config = dict(
    vocab_size=32638,
    rope_theta=1000000.0,
    init_std_qkv=0.0243,
    init_std_up=0.0347,
    init_std_down=0.0347,
    final_lr_fraction=0.0,
    batch_tokens=[131072, 262144, 393216],
    z_loss=0.0001,
    dataset='wikipedia_en',
)
Each number is 500 + 40 x the weight over its row's rms, rounded and kept within 0 to 999. Layers, rows and columns count from 0. Numbers have three digits each. The size before them is the row's rms in percent of the matrix's.

# v: layer 15 attention value, 576x576, rms 0.0243, rows 483-547, columns 288-335
# o: layer 15 attention output (transposed), 576x576, rms 0.0301, rows 483-546, columns 288-335
# q: layer 15 attention query, 576x576, rms 0.0244, rows 512-575, columns 288-335
# k: layer 15 attention key, 576x576, rms 0.0243, rows 512-575, columns 288-335
v483 084:458544497516549463520477432480482499449440499493456447553568441503572441499546476577520540485579544483475495423431478483493427483493445561449494
o483 087:483495542457496496432549478498518535473521500475490490456564497507480516546542568486526473550553532482474522472442513515512484613510514502517479
v484 075:510580578482523547524603491544489464519513404442530454499509563488579408497521502460471448452546517512473533540492464462487485532461491421470477
o484 082:611465546525499440472484490529581508407566503547500496450570508493475505504498468531479566527432489491422514538445428525568486568512472567477489
v485 072:540463433494524536518603481529450472557517499545482449511461492513539486536504475523477486460504495478540522433491527515479515499543586530559525
o485 077:499509453517446481476537552460429541562501487564550541537498427533576468516458501494582487460525465570447556484510432500557535522454477478532532
v486 075:535448506515479440579449503470443552491417530601493556474507511498509487503479543462453515464500538462500540546505463525532476464506541496510505
o486 082:608462533478504474505497448517587504464451511468535409506555530497579390491445491520511483542530397415527507459544437492540505486441516480471471
v487 084:574522542488589509505499487416528498512515538515510516415507561496469471539552492508486528543453497541507421445494490455519460432469503506447531
o487 084:556561498464485480499579468505519508478491470489502525512465550461452532489519505560497429504484411528524503531459482502450495441505523522504521
v488 090:503433479518528528491491514475540567430477512502425487552560565466522557492535499564511528533525453472496519445440548490533524482485426509479514
o488 089:475530547498483510531469446484501508463428471522488508418535493602527508457515536491513479541565537509563475513469470488541530538522473503442524
v489 078:490469541490507480513511499535527461543504540485509448517403506542491494443437469510517535516549474546534528445522523415442617500560506495447458
o489 083:588491481490525503589439511476431455451517441547537480531514477536577450532507561502524521542447485481502528531443538462462514547459543496508455
v490 075:507469502581540506455470447468584584495535521500463515507519575481469587477481464518510446456445447486559476441462529464513487496475476554472533
o490 080:442490479489490575599451504531504421437542492501513518486480484513507527508598549498455529491477490549447529486508517546446508479604477550558517
v491 084:438562478475462492508473498495431599504536528500454568551470414484517519503508545525528493503546439536493522575522516471513470497532488556515532
o491 085:465400530571518433494558451432487486562475516513461545438441465495551564510473509431586448471467506511479478512491511558533530454485494425482541
v492 089:521462436489557522470479527468483453501498610509454589543475544491489577400523538511535510505583478474505545457545549489441516493496405521421481
o492 091:529519536531513478551522437532468432453607467494542490532535548505468519505559507496503513494574506490545458515493547502550531453541514517485503
v493 082:488537521475450507512495536571465459538496401466480552521540474422554456438530475515470529503515515525542554514499470544504488515548454531511449
o493 087:527494521496497409501493521466474510529423462473505458546474496454478507478536479485496510493512440458464490419494473435475558504490462483512480
v494 078:511499493485488494487525461524529459423430483480507551452513446548489463477596555508490528538530468457528550543458538560481521494538485530531461
o494 081:540590499574532502486560493501444544461529488419411558457503533478534468433481596452518495565554445478504496479453513543409563512485517490579486
v495 077:505456464470436532480567549480527491495493575452510522434459520498508528535530521460469513539402494515536494460538587448504534542451544463540462
o495 076:548495519524489475540480469513464514507465457513477554525478459466520548483487585487525498475497482572508471522416479471495503480469464520513448
v496 081:447516574461533519507474516509532591443501552481460545508515345467517567561462521450486549491463482492425447469520496438508457541539523599521455
o496 081:545458489534466416494534487537526480567449481507460473467448458566496501473552507516524476485515452587545481571516491521509535542417431450506550
v497 077:472566528544559495511534472501533512518516487546527393507507406550487417542492513442464504467503508485580555515474516392456467454463546484473534
o497 081:486549520537491559464501449513466468562524540411512493494514541476435546549488436548472444459535515483502473564511471492548481507471465472547508
v498 076:477510411547457421475462477527559502443457521501524524577565453485452457429533514496454571512531464436511549446526404573480425414462508452456506
o498 078:494535465560494539535455536409507407536484449480564463491506540502511525498463563377446483471534523468588462483534486451485488445529552518500524
v499 080:482474529469540532514503464510464448523483463446528519546482547527493456521414559537524489489500549540504484499474495481458541531470486428491541
o499 082:541534515504466504454548515507463414534595464479464451527455493448472421445500480473474458496414431465462453518532515507523504478502482447500517
v500 077:548570567431570477422489554543503429533482495521502478466464551513443500508541488468554473545533514564493494492497516531506446512470544523562504
o500 079:527462440521584573496510515529507536469528485547497500476478495406497507548519548611431478475523469541498487494492482572486467523474425461489485
v501 085:515467443480494480518499546437435535495540522481499454504513490535522437501487573570473471573536555468472509536522523525570476477515463523460453
o501 084:447488520533425462492484523585471510487429495459484552484495472529474508507433459482491480486537539407479531541544522542407540489528497561512523
v502 086:498442478485426503548521517476459547544478463512482540550460558471454502503469507526534538405513568587467552496525513506458491490509587514445492
o502 085:547462566501601458555467520489508579437470493484472484410435539507512476435526571541499485479409482449590513504429467540478522548469468527494498
v503 087:499435511520630524528555493489480413458470540487444520518505621488502525519559570511529494503466519469579468505556492479466549505537497494517570
o503 085:547609434448381498525554474529535462426469464541504470449494496570496505524522457479597498480447454472482472479494573544568450474529513452494484
v504 084:569404479506458430517530465531536526506416583538480539478492513519481555536511505514425531434534468454502504478505499491533518464534508468465457
o504 085:483510516528535496553475464485507514483536505522488487500503443519569537513490559551487543495458485486552511515409464468577480451475500494450511
v505 083:469505546472453558529547502514502521579504548485494469474456560479490482507419450460493385515457555470567477499503539481433529532394523505527466
o505 086:471505476470533542522486534505449437572499486493517558426476450562587497493530510481557502556502509529444533457473508483554459522481529475494443
v506 084:472482434459504525527478532471522504550500499482466510424465546515437442497504479464537451484463484586468508532462529480453566521517509506483519
o506 085:446516479528521523518503443518500559454530542556412479479508507556428563526459414562579541451448460500524518462522554467494517478538481420516512
v507 083:549546521508480579526502461468531428513451497533537499496496466483514466496508479483449471539468495471506522534527448536451498543615508532445459
o507 087:512477535550510517479541538487489533424544502452434508515568470511410479501440518545475475507446492423523483470505486439510541506509488563488471
v508 084:532526456549591513500538484486481537479540554524545516462541540448532555556451505410514529599476404493557545529527463461537488563561487506496487
o508 085:497565531498518519475460503504576549484565509483514535482492493572493525534481514536482484399490496486479540498446508490445548467460492494577470
v509 076:475472554481472493511599463520483471523427539505470540541502600550435463628461556494487485513482504497449523574550423539525445531504480523560419
o509 081:498495502444510553453514498517541473517481484490452521475453539522514567472468526548561549532506438489441462532473509484533499515477595526475518
v510 074:476475475533457525588494433526511501413472511466493431571586502482490527454512522527497532506481535487512585472530468486471425459485504463423523
o510 080:500509514451496534480483548509454480427491487469472492533585523484541481513513569482504518520528487485535493460470414521492491487442484481531423
v511 087:513502451519447483540491509459515443477507485541498508557500437526467522515550498518402512537534460459523494511496509457461537522459468515517500
o511 087:390486581479503445456465485443544493526526529433535495519436533504435525457444484499493472553491485486440516480587460508560577548510469527514447
q512 067:480547565552498473489575439407480552505556539522486508561489501433516505491484540522410496489473513503504509533515459524502493437463547471476452
k512 065:451518506521412566544433542550411518517470420519431486507538460405468554566552480474502521511480515541515509448530541513441472525463509573461513
q513 069:482487521520502537503472494488523484545501463400524424507419508408594604475527463489560508530510460482617483523549505504430475512527469515529512
k513 068:541492550495477468484548529488507515519460539526516534512540433500436502528475469513466508580519457468483514495464487460539514508459504589495473
q514 071:567499533502487513542515456460562431495494490562513510543450497470520493471483461540498551458411475538522459553504496532560395479520454518531556
k514 067:440497469591485541471540473506449445480548500563540439569561576487543456454469542499530516491492552475440468505530548486534522509468447532494439
q515 072:491569533488488544511500493516497525430466496588481505561486552539476568533487533502484516506456425471486519448552494519527496557506554481508426
k515 070:511484516486556456409535466534563504538484474454533465496518455516449511487527468427571434401462490508513488539512513450454517471577470477486527
q516 072:531504535518526461489501541471445478461514450474482494471521560438528489528441554474523558468503512499539477542480471540532450494486515503477490
k516 071:541514486516561547447446496484562493449521502416514526469506458528414457515502472517547448530589459475574497519525543512418482489508467456480479
q517 074:539518518498523481486478501451529458538495504462505594432526485524499537469504536487451449527507506422532443503494495456448510435490493539510515
k517 073:516514517493532508431458460425465593476479546519509498514489484539433534531447480584539489518595443522563483482423516542480546570514482509485441
q518 081:499457464485562572601447517457524492432490489614501467478528549454485563536508440448437533521542508462483525487480512481518432549475487474511526
k518 083:477455521473403491538542501571529474537478479544485499516435474464559471495525499482495489481420497459479489477539504475543487493474485543479476
q519 090:483474500486512524585453559447529493468464522502477433512456495454513439447499494455446523482480501487490515442498447555520509569473504507496519
k519 080:462511449581491435479536505513477523563523513486490548545467477458477490551480485452481507450452520543456528519479463448508483514536433507566493
q520 083:439506543461516506487470470449559481489460479473515475509452514519546452412489529528503511461478563474487495522532482426514559533523603486554501
k520 086:501542512563552440448478437450506543531500512531521458451505496497497541493545500482450548488520448469524496551517494541517476440428515553510498
q521 088:462531468479453539527525532579462446524523500419515465547490457469533434515533456472522521462555517509475543453536494515504437467503452504531541
k521 085:552582538490571503491471483534491489491550476470487502476471465557501532434479490576583529513531442520555478499487508487466504465456533527541568
q522 093:555513469498471409554442478463478518507575524517505447435554524507535510461500548521540529525510452450457513510434516488463434448452544531517574
k522 088:467506519516507525520503483505469458523484562492457459502480487531476556509452436526557448554451495485499487530496467500505587490495533525488503
q523 092:482517539492502573468503455510585452532519558441558445594472478503513539470533550495482458522471592460485495529476544509469478514482537482474492
k523 090:518495498525569517442495565510524497481428523463468437431515513565441495495492463448436507489408493449509503485514527490474466512548491505520512
q524 099:529539468492510610435568531493510478484448422494443499483463547520532497599492496475542474515537444533466450450542539474501491514576540522515513
k524 108:510479528522481525521559498556503609471496500508472523466507536435464489527507431492505509528524499511540481503426480543490478572467458523454429
q525 102:492483567468509511538536535595494531508503448471528577532447488518474497480499494511503500526454470491517423484509458559578470488528473480448470
k525 117:501490464463449516525555527449544540449467430414465482497499562475479488479485567487554497489482537473514433532451476526492466493481514494487457
q526 108:601495478529535515465561373511433477473501516521585490551531448501465509537451487526501469514423530547487471560396482437510526547548447430488514
k526 112:513496458520511519593465528502489510490484515565518487453492509473567437517460508557445556511431488515510467546426494466556500497500422399585483
q527 113:525457488512489438499533505551510494562488547526452471511614513569522460610502471490524554462428571492617523490459484519585539524487483468495430
k527 124:463477449563562507505493495505516520494545507464516475453546550567515530535481437539527524420401559493472541536508447508578452501544495462534547
q528 114:528495520464509512522462557556462468417490527506512597527463473483507541418496584465433504531458510528518512428534515519505500493502452511521420
k528 125:494514466475469443428501524477521434461442469422448567488479459502516457475487539411519448549469509508471467455580458518543470531562506466470500
q529 116:489500420504535492509521524491605490560479419480528530510508526483563471575467436449539495510545525463435513486429569586523504455484471472485478
k529 114:446478493532577427465517474490465470545474455472493469487489546457495471495428426474554455450481534541497442583554584546472428575462490519439515
q530 119:540502582500528493539439452494466505444525527503554415525487452485493520489544473504489494585502498522459559417451487512486458506486480468460497
k530 120:520453508521493489544499453459515480510572533430467525562488474461481502542523426444441472574561535553486474472491478557499496486485503391500532
q531 113:506548468525500469559533486556516502528515512467502492490512487518473465595520548567459463517477514413467501506501484545525458592503463459505528
k531 120:507468512541506517398495562521508467523541504500442564524525499506485522513501582440564502476484507493486503432470534511494473512499556460472552
q532 111:436510396522413509524431552449449553450524532505504501474472480522460463488497483488534480434459535525523470472514527518513545526482486469486520
k532 114:494494465444498521428416522407544466508438472537484509504447523489475526529487513468527442466433442518442527510537534504514533510470499490545519
q533 115:503442486512536501405472521502522445480486459603552500478536461437497498438493526480478430543477560496547493454565533522472445524474553541490500
k533 121:394505460568463576492523527534525599430411545539522527522536535472449470474456501434465490532492543479489499473477428491463434502605513558472425
q534 120:459533458500531504502536498560541529481414500463536387535525456495480439482525449427560459533449491501559472504481530534537445563554472505487525
k534 126:507507511542516529439451492487511543539417482437515508600489499536481480421464437529498488520510428544515507523509464573454458600512535496456518
q535 113:513493467424456464455498540527463588525494544533494450416562530499455479418468481482444517498487501494489540452455455461483487509460508501433423
k535 121:505486545449480534494489533431528468526566540489462504486535513453503593529538529482467455438502494534469438439472534481567524508508507563470490
q536 111:436516517470508508443510549497492579449487449580533513502509506495568492499475508497472449503482509499518554516487510544439515579550514481509590
k536 119:474486396526461483407495546487478479554471470491556577562529479479597531501522514439444472487436511469537499480542486536445550501489476433576517
q537 113:526462512539536523506507442540461451471545500408531545501500512504454472500477484510465511527536458483516561568541460593474445520463412441518551
k537 119:512508505512514502557460472546506500500536463514474589496478522510465482536522552530434482543469501496539494490460454491530506512494557430446555
q538 115:512520533525437521466494508466512499494482505526543493527501528483546487507504488544549517461524457476560530497431497505510476505534485517460517
k538 125:505510600548475522478444503519428478506462498519497556490471590500569450492471515474574478454515504562505451525543497542464581450528439504484562
q539 114:432486450465551592536485445470494588470539504534485471563575485571462483522519512573543568494485553512458445496492492564520469503501532513524500
k539 120:494482510470497523497475495551499513440514492515548480555573425436495555579507576510503509593508512561475545528537504487455510498515500535494487
q540 118:524498534472541507534464488523534514461498540499489553466461524533575526493458486403572542499518522477501601551456506408476521515430463486507533
k540 125:496509545509540491482458488471494488485463577554531489534446516579541543560549515509544526496552515587482471565515451506502530519485470548413562
q541 111:511561511506445463487514531493505564464540516498491435515485502471436501551492514528442530583442497503490482500508526523497496525535531469524485
k541 119:555526521482437484482505509465451524453530510459440398573456477549477511524484412474501455503460511488503524473491570524491531539523514520452500
q542 117:425458455494501503524498484579499632441530482612547555530518456468530471460553437482499481604459458467486456494539496514436572490528470553476456
k542 122:457450481528556472527489504550515573514493481499501400548608505484544500459506431482498493574543552495461491468492536498388454449513492516469522
q543 112:522532525469476501560526552520462415517516481504471525433443485529529505527510543520531474491536458499474503494555473482519542508490520394490454
k543 123:465542456514455454569483546554421495418542586480538538522512459464523547509494512490494514456469460487514435600534489472468517522504550468473463
q544 072:537540535492539515586443498445518519480495481407532498465534430499552473481499492549487505494526574485498564486486404498471533429536510454520488
k544 066:506440495418428460502526551507475587484468492455506568494509477495534513525446510501403513482530463475445471471502586535516504509430555509473508
q545 072:507507469526459442452501488450485490529442510500553415477517501457579465502460507473568525549421513464519511454524518445471419463560522485555478
k545 065:526465486497504584475468524495494455522542480560538450527491487468525469508542521437457523541477526461463491491500424520490526498470570428549486
q546 071:445528536466510465526521482496532512549557545498480494505520512555521489526499546491458496479497408538605539452514528567526537485534478450512473
k546 071:422489469521517538496506496454536491506460487485428522484448524469458493464556442495497525449489524535460497478542416432502517462467522484492538
q547 073:497473512425526512441475486544516510607339508498573506469480489501542510505588504519492466493496517492492467435525512509513494527552511502409503
k547 073:456527585506515582423548599511494455505547485517427469439499547532527464397495527459437580510454532537487504458545486479576434507506497504500524
q548 076:485504418482499524562473552485580521510523510613465394565481502454488499511553522510489542494508559522482502497464488513595508564527492517497508
k548 079:415471498444479545452571491508503475540460449468482443510443479458443451434478570433433481447462574477474486506566484501496483439505517479589536
q549 081:484549508559511471499552492533422520459597482450498492465581519591473550527438425503528492598561538536497539517441500488507534470495497524474469
k549 071:507468494485549480449428553487504389516494524460524432494539523556468512400474522500533461477550491458530496524510554555468472528507556444497558
q550 074:494559388434543453500448527478501493467479451506510537449422448527481412494567505482437473523552520460481476440530495501544535511514459517499461
k550 066:441500534475474507512511493449453537577499468616471470433488531524522512518420523491488500497498464543457534537483476448550474540484464468497515
q551 076:571512473487515499386543513557526470517445484550484501525509508509452506601454498462477471464481545531471460598547512490480504502550536424547530
k551 077:560512481467477548525491541450548488516559565545488511524523528512487527555483488489521502508469497466515493478487519520473562536519525500432564
q552 080:530541454504566488450480456489506477465520499474545624505530498518527437533470462501502457546481574510562491559586503480393484427492528511484522
k552 072:504460471546547482523487532475456529493538511515558425516546560507464576508492502418504470526477551518518559508509515553540540525486491532441519
q553 088:534518473560498585393556535539546511493538474508509567567529459503421468596522501475499449521478537538452381534534546443427466499533507488519509
k553 083:534534519475515570454491485507541543495539426512516478452521525580538505509459448492586492543576498532517502521608506506503461447430507478463534
q554 091:494525532458393505537474588429460505458477534509432418479483490469505534518548467476428507447489495514508527479490412593564494538462489551536520
k554 101:461511516472454481529533433463511424535509461527518498478471443509461517491505547465463479517472500494454476531489435462525479470556477465472500
q555 088:468496544525525499532463528537499498464499474523548598507467482545461555453499525491432439568534528519507448549521543606444448482511531592406548
k555 081:449483536549587549477567513501433537526506528544513558507504555552384487528580469477484568450447553566469564444457506504495495555482534473473456
q556 105:536482463466564516533506535431462505473442499520518488570574493509393539462439509469428505496446498415453522488486524508455519467513437525527566
k556 099:533498495541439494468532514454489521536455492472469407488563486489544483507437520418572497533558500535515528513435496473516491511522504445523461
q557 110:504569458512601532452478480537439524472478448450504564485534459536545452552485585496488503549461535505529523510539493514404476505537481458465506
k557 098:540440472518497453455494553569469533488416463560536533522458514546497434573430471511420520459411486407481508543481445491526524435525450530487490
q558 110:478538490537468465461536472434459526525589527431466474468493534483469497423543483510570458494537445532493525418477476470482503473496439495481453
k558 116:570464487526504520481512437484504540454560486526489537435525516498524496493480475480550505483499542511531456442513448459475503459482510508493469
q559 114:577521485543482523530585488576548491528456500477496473468469516451576583498470479439492469597529501544397495495495565534482463523447477492537521
k559 118:551515440486499488494545537505543451499495517535484486423496463490575483491495428514487490513511516500491464467491456556483505535584473463565480
q560 111:539507413501489528527560476463505485576463522470474497496542572543467533462500463502535555484471463491500432499490502503506494462481497523435538
k560 118:518465513535479497466474502496539482528525461542430477542390504465515509552465472531499522536507464500489472485467415461494589453457516566505496
q561 118:498469514567472563464481526491486482518452510509511503544515421497616479447531529490481446600479518486510525525529520513481523518488447473460464
k561 123:428495445590488513519501567565503552537548527508526459489425505417555490499505526493445471484491512569521438452478440533482535538501485551472455
q562 113:559545502577543554484444448427526511494533524437505518506486413477490464516512513502530457487480593494496585452468562455516547529543485563461507
k562 117:524462515508498525516553454486498488429491529499516470507473487537547481561479509506512492447520512554480515456498505474544527497496513584506556
q563 116:527505414478479529490517486500488438457481421517519490491519579572495565498494467419439524479481511416512527540471569519550479501462477504514464
k563 121:429541498445500504449513489507511511538567503505575567550507500537483552531520586579534478494545503488576491550510531505533528548491511509491489
q564 121:528491557536595492494455505435491561550517495522462467466441500453482445442483509550479481473519484433479487446527455448452498436471479430522509
k564 127:491480520535479502533465549519516551519520479500460521473414467447557519498529434533462488498578554505496483544515484475471473486476505542500471
q565 113:468461492430520568533439526516533439490588433484534456460498565468497505449480484515548523493459493485463466599512478522456539444532519548573490
k565 123:505464481443455512530447505517487448469516518416544521522472503486616494453524523503492547479523481527516415479476441518466464534468523490529494
q566 113:492522524472586553549510495514538561451512538451503412518527491523446444456490526478427519470509465494507470449509512448472485513492487560484449
k566 119:540526478487483545553562491535484600470462530527517447510458496458492494439535474464496509533453438466406491435479432498583446531495597520486438
q567 120:543545509506499516389523541513533463495563562480541550564472544456492474552529509578527475502602501535500510464494508518482483504505513518466518
k567 118:481551493408436552493538605549550466473537544457506573536418497506492453472484534523600452496449452524480522485473519542443471520572462520525503
q568 115:505488441539533550420470444504447488506502494489506541451499485548531540457440540534449484488487498451520516523473531502531524484499523509509521
k568 116:454467528529538529508542527499453476483502432614497458541475532530509535558483496552560467496585538429564480582493473495477449479468556483558513
q569 121:506512439455532486578465494490470429504460480500547467519567478521456467545456468498507489482531524474521501500514529509549548497416502459483353
k569 129:538448442485486484481492552477455532489515523523486512459457398505505489535459452502510434530516529505450504473536526524486538463460485450527454
q570 114:459467530554526514554495477546518418519524532507539531483563456418547486518514555479501489526481488437474502504498396479520461521480589443455490
k570 120:509439588492494449516506601503510519534470438510499434499497447424573454518501554495494495490514529497460513519474444510434482586552464503470472
q571 114:558482582457518483501514519438470494492512483519506478507512511488523493495578436551466508458461442437532500589511522502484445493541495429416458
k571 120:522563479531440479551538548439556490465473457507474481489517488421473510526534395455409421483469519411520476467497501513514540468551472439477468
q572 114:523482538509499507543569504497554478451557494538454446498428416496459514524513536452493503434537519474467483464496478498539577504407515537501538
k572 124:511569493517542472487520523517534456602487534433512564480484506601425519496484579466548542485483475456467537519538443506572514503500513415506481
q573 114:490457546497539498509567553442499494403539485539502508450413517498545435508488565481464507561468517479444527466481455570491499547541481554508494
k573 122:504495499469484529522488541404570524461522497492448473544425468491534490414465462515449525472489501527492531461542528490465464543550512570500460
q574 119:452515550546477415528477447544495505538464494514509488568534528490503437441505487528538490475504540542609524465565601550568465527503544413498541
k574 125:506515503521439447484440380483582569507447500417467445487513501548503505527511577526478465534500482531574536474409515514552473535554448497446554
q575 115:486566496466500503458522470538482557484531498510447502540519493462500539509555510509538362554454535514539464543508554533488527537451549513509562
k575 122:468529530532500420466533524447503553473367514520471475437505454480489525546535480474472463542444493522491425515485592528586540479523513464552536
v512 098:488516564557543454546478469504551433488472440515526477526566457468502449476564590478547506541535532572465479494562432472479505486575496482491510
o512 100:531481494451546477533482557485580477485459508415580458526457559444505483503475497524467519509553470549449536533496493572456453492573520488547488
v513 096:518453502550568503552500500543455476503423472461427472482504456468520550473477484514531505485475515506494425543499547475467490438523547474496520
o513 098:412481499432512537502533498441533518532511495520484517485442541540444466527520467527459511540456549548482474510432513506483502557446481488546443
v514 094:522526535526531542548523515450433520469483516493487492448512515527516479499500463501485434441530467475520530456478579457520546483478451530473438
o514 096:436521572565541479498481495455491487525513569479521559588508495498535541517436460478419512526484481539517477523458404411516434559527480426510486
v515 097:591502515388455504488524487480487553509506465530536523498546465558515424509526497437500439489528518456506480493498528488512452464462509529510468
o515 101:530464512513594549451526489409527469506515484496498476553490521547390472598447520483487498434498480499406519433499497522477507530492510503410551
v516 097:530551468596473545457551606481465521488477507477520541482510532520514529448465480541527514505524510448567509501490533560540498502526519449462488
o516 098:442490460474451518540497435504470456531570491481463451512549417513497493520525528481555465498534466466498554443480438438426557406467454448440456
v517 097:452489500538538502562506532485492427461500512566488442460529543488430470472527498511460587497495453474441602558401590481474495491529531560527592
o517 098:484474497497540529475503490544541438488458517432595548544520512508527531456521462490497498505448457563491502503590448513473469406519405528507489
v518 091:522526482520467468396445496500572474507532502441547546500446394442595460499500478466522520511509455476523477539568493490451493442533448484460524
o518 096:511509506521509533460504498514479525551522539513537476503483554548518537421456491474520498507531520589458522506461463524539513574480498529431491
v519 099:491495594437457489477471568526514486498489522537438504494448569505435535445467408515466527457517487537503440488505511543480473441507497519513502
o519 100:537550475544533522524512457512571521531567513508515516466438445492477557452542472500526463438456515557490472526541451517592486496418535536508473
v520 100:436523514539527532502582573492453487488525502458483531483486404533461447519502505496530476495417459472514438513514518478511444536484518522534530
o520 099:488458543465592493610465428453464495509553493519474481541510465509502551476432482511446542502503421534568452550564505507566507511476493488487468
v521 099:552579481496441514508505512547501435497515507518483555517480507415577571553495454445526467548516424506473519542452481533535486485498490529516557
o521 100:464463517469577453541438507481457479415456547434536482475500547526495503489513508518497517459499504509578548506513431499480593462498420432539453
v522 094:494498543474471510535559479480535525539531484531492515422509540528510485523481545483513563533480543475481549455504506536496482570485521480502525
o522 097:508571496463477466426469489466446517539548496465554514493386530524478486445537521441549465585592518436532470492559471590541486467521483505514530
v523 094:494535523492462517498465479434488474466386501506456496504486503514506524490545421506473470503566484431493504513451509493518561542529491428502477
o523 097:521544503490539481534527487522511474490611576478491465587516513480458528465537524464480543546436546459507496545477395460563438506568437482501526
v524 094:473528501532492528469486438548455433503442512503458462532485472505566513531459603456474490516485469448526487579450511493472461569490530592528445
o524 097:531486446485482445505559448500467445525464493521472557484450430463506514493518490499546535515457487559513475541461497511453525429527550474536490
v525 095:503430553451530425436517530512491569504464473524527499513479503483466525498449510495530481534468453451546474557492458579506497538437533502514488
o525 097:458499480524488474529534488567507524470431524559478451512544537504483538488500586472519511542474469501489521473560511545498394513543494435449520
v526 101:569461527562456475557475516482509510483580570519470516532455449591521468568567461503481504556484441573530515512464519508515452480478444447494502
o526 100:477451512459535520427476485549512546483381532550518506470490488457568550465531481495453510522487542538544502504511508495516503478509477455509461
v527 097:507534549478438461467484432574555500571508468483469477467489547526471459490437465527515516423537579540575520403552532512495460438443453467465493
o527 098:493506530501551548473532513537536539474480498480509506504478543425531486509468459430497491445561493425485433439484531495475483551557488525536395
v528 095:535479514517520488523488550522480487502537561470565589468503503433484470540437481477500554548501485574494478511446527508499509544514453463512482
o528 100:491520520454509517417501470480469549446510489504451568469481496492444547459438501559511457479498488440519531485505545533540551543491446450491502
v529 096:577556525545520498472476516446563587501567492426508471478498526521553507444463478459464622478498560542553468517531503428558517542546536499467535
o529 098:529531468440499566496543551495539497465504422514549513524576522519519523492499451452523520486499500572465548456452402502441540524507495503483446
v530 093:522472452493505513535564512459521505510516449444507501517533505522491513503494457476485490466535454531538550487429534414522508422485436466489559
o530 094:502521507425526494541459542465518566456534490528420479488497504540553445514452511582473470484530488507539501516521482548444571521451509473492486
v531 097:469462501475462508459557472533552502506527531460536489490473490549549543462492502521505561524482478400525477520526451462548501444516510562516465
o531 100:534527570417482517533504457507581487504534556467454443501535460578486503461460499507510479483477499468452553542466486468485524552519516491500395
v532 092:482440520492496530547541532516483500556536502498454512506534483553505471550471475521543527543425494486493475495487505481532500477478524537469447
o532 095:507501571517534513519500449482534473567496499540580464481442568498456505479447442499543443466498457534492514471489468540517538429539503532468506
v533 098:538437556538485497523498519460552545490521499599438516511550486451516434541464462459574530488516503461490458499548484452535462507507481492504509
o533 100:537449439477496501472543525509493533559557522482573464468497542452540506374517463496539502447506501476461421574472530507473497511533497463503437
v534 097:480517422542487558522509551472520513511536411523527477499468501469473490584544510491523571465522423507493439505482537497484451558488530426620468
o534 099:504469549556442537535389442511528482539481471518542504554509484477526437517499529474488330491481522469462510510546465467505555585501450475496492
v535 097:451529449419434504503545509526508482515496467531530511516503429504439553526492447573530535507518539507579443471485553500503411537528493417536525
o535 099:552554541498474454527439533545535438447507491433484530486493475487454507498506500516532506525459486529520481439450506570469539531509506531453442
v536 097:529526496558451545473482458523455528554446620480507501465468487513514510484445483485570500508512487516515481481535539474532481481448543503419452
o536 099:557434509543500471493492434539562420499547454548451548576525519460531515463527504490486528438443517443525525510486486468521495494499482474426515
v537 097:416491516579524501451472543484528548518465481441549533462514436553530489453468468483473505479480518494475505501548575512482522441482453514497463
o537 096:550537457489589446538448491570502485522559602467461491499506533495552503451488517532528490486497458466435498518455472429470512487526438454441483
v538 092:504476480590517485473575480463449514477496503498494435473495449490505431516509494529529545487503483469471456508456567520476449524426466470409529
o538 095:542507495458552541533500471449440466448546507514500505562475488525489449559458424550537506517562468496490509517494405599483496480428480512577527
v539 098:476479507470533526498523568485582469488519473541432482532531496470581503479492540419544486534506503434505522442562473474501543454576410511451523
o539 099:504466415556491553601446461533494519598523490452438527478413448538513470439520500551573471527498510470474539559533394574462452588555531540514526
v540 092:555501482453507575472508510468559560507532563532447562465464467492536525555508513565488495418482420536496462468572467529485550512509580498549450
o540 095:480486552481472457544494495547527527456493493452543540540502534466491538484508498462444540556559486438481570529410483481444525467432495451502423
v541 092:544485481495536534406426553546524467456531545548437498515483470476497482488528527391474497483541486541483533545508556422499525475427549477440479
o541 096:552510478531560530536477485518475528511454480561445424447547464574478529519450513520495530539449532533418468459470538513546396573489455494503535
v542 097:576555510547520590480524450574453457534506561541573502519484484456597468553447476425466497523491518476512503537479491438484456490522480503545508
o542 099:478439443502438524555448493513565392472520524494581502512499533556515567532549532431549524492487487503466464518533536399557494465408514513446589
v543 093:464523507431534476517525515468538532499469496544583516486403500447450533508397502576534545554499523522515448446522486457505572483477444524498524
o543 098:510563447478434496496527393528505558513515525479494486445574568523482530548555513534527537536476474455473513501526476474509521487534462536549534
v544 093:462521495480484519510469484500468462524475423479498508516503493456528512481468533525482481456512452501498478475471433484426526570469538569447463
o544 097:490499462555499529546541515478552471546500477489502481486495521534460532526473495484559545479519570504463468503417529510470472544531446537586523
v545 096:540504517529499461479510471635499504466491493505482502513518459494519527515453477574494530511511574537555558590526488524518537471505535498401555
o545 100:526460595466480494526453533525512533511467527500520519422533591531508463479545533528454418462426410508542502458550456470507516526495500501561431
v546 099:489527488492448445523529478484536529512508542569499577581524496521511420485555457480478470532472538415413548536494541509549505459510457438486527
o546 098:445486458555492489527504510487542515578476522549463448465489479478516441501519542492473489571521526510526510471485481466472469512548529556500532
v547 099:470561475493532529513457513478486460474526509555579440455543553502521493508447469539537446448498467519510470477577482527547504510525568490466445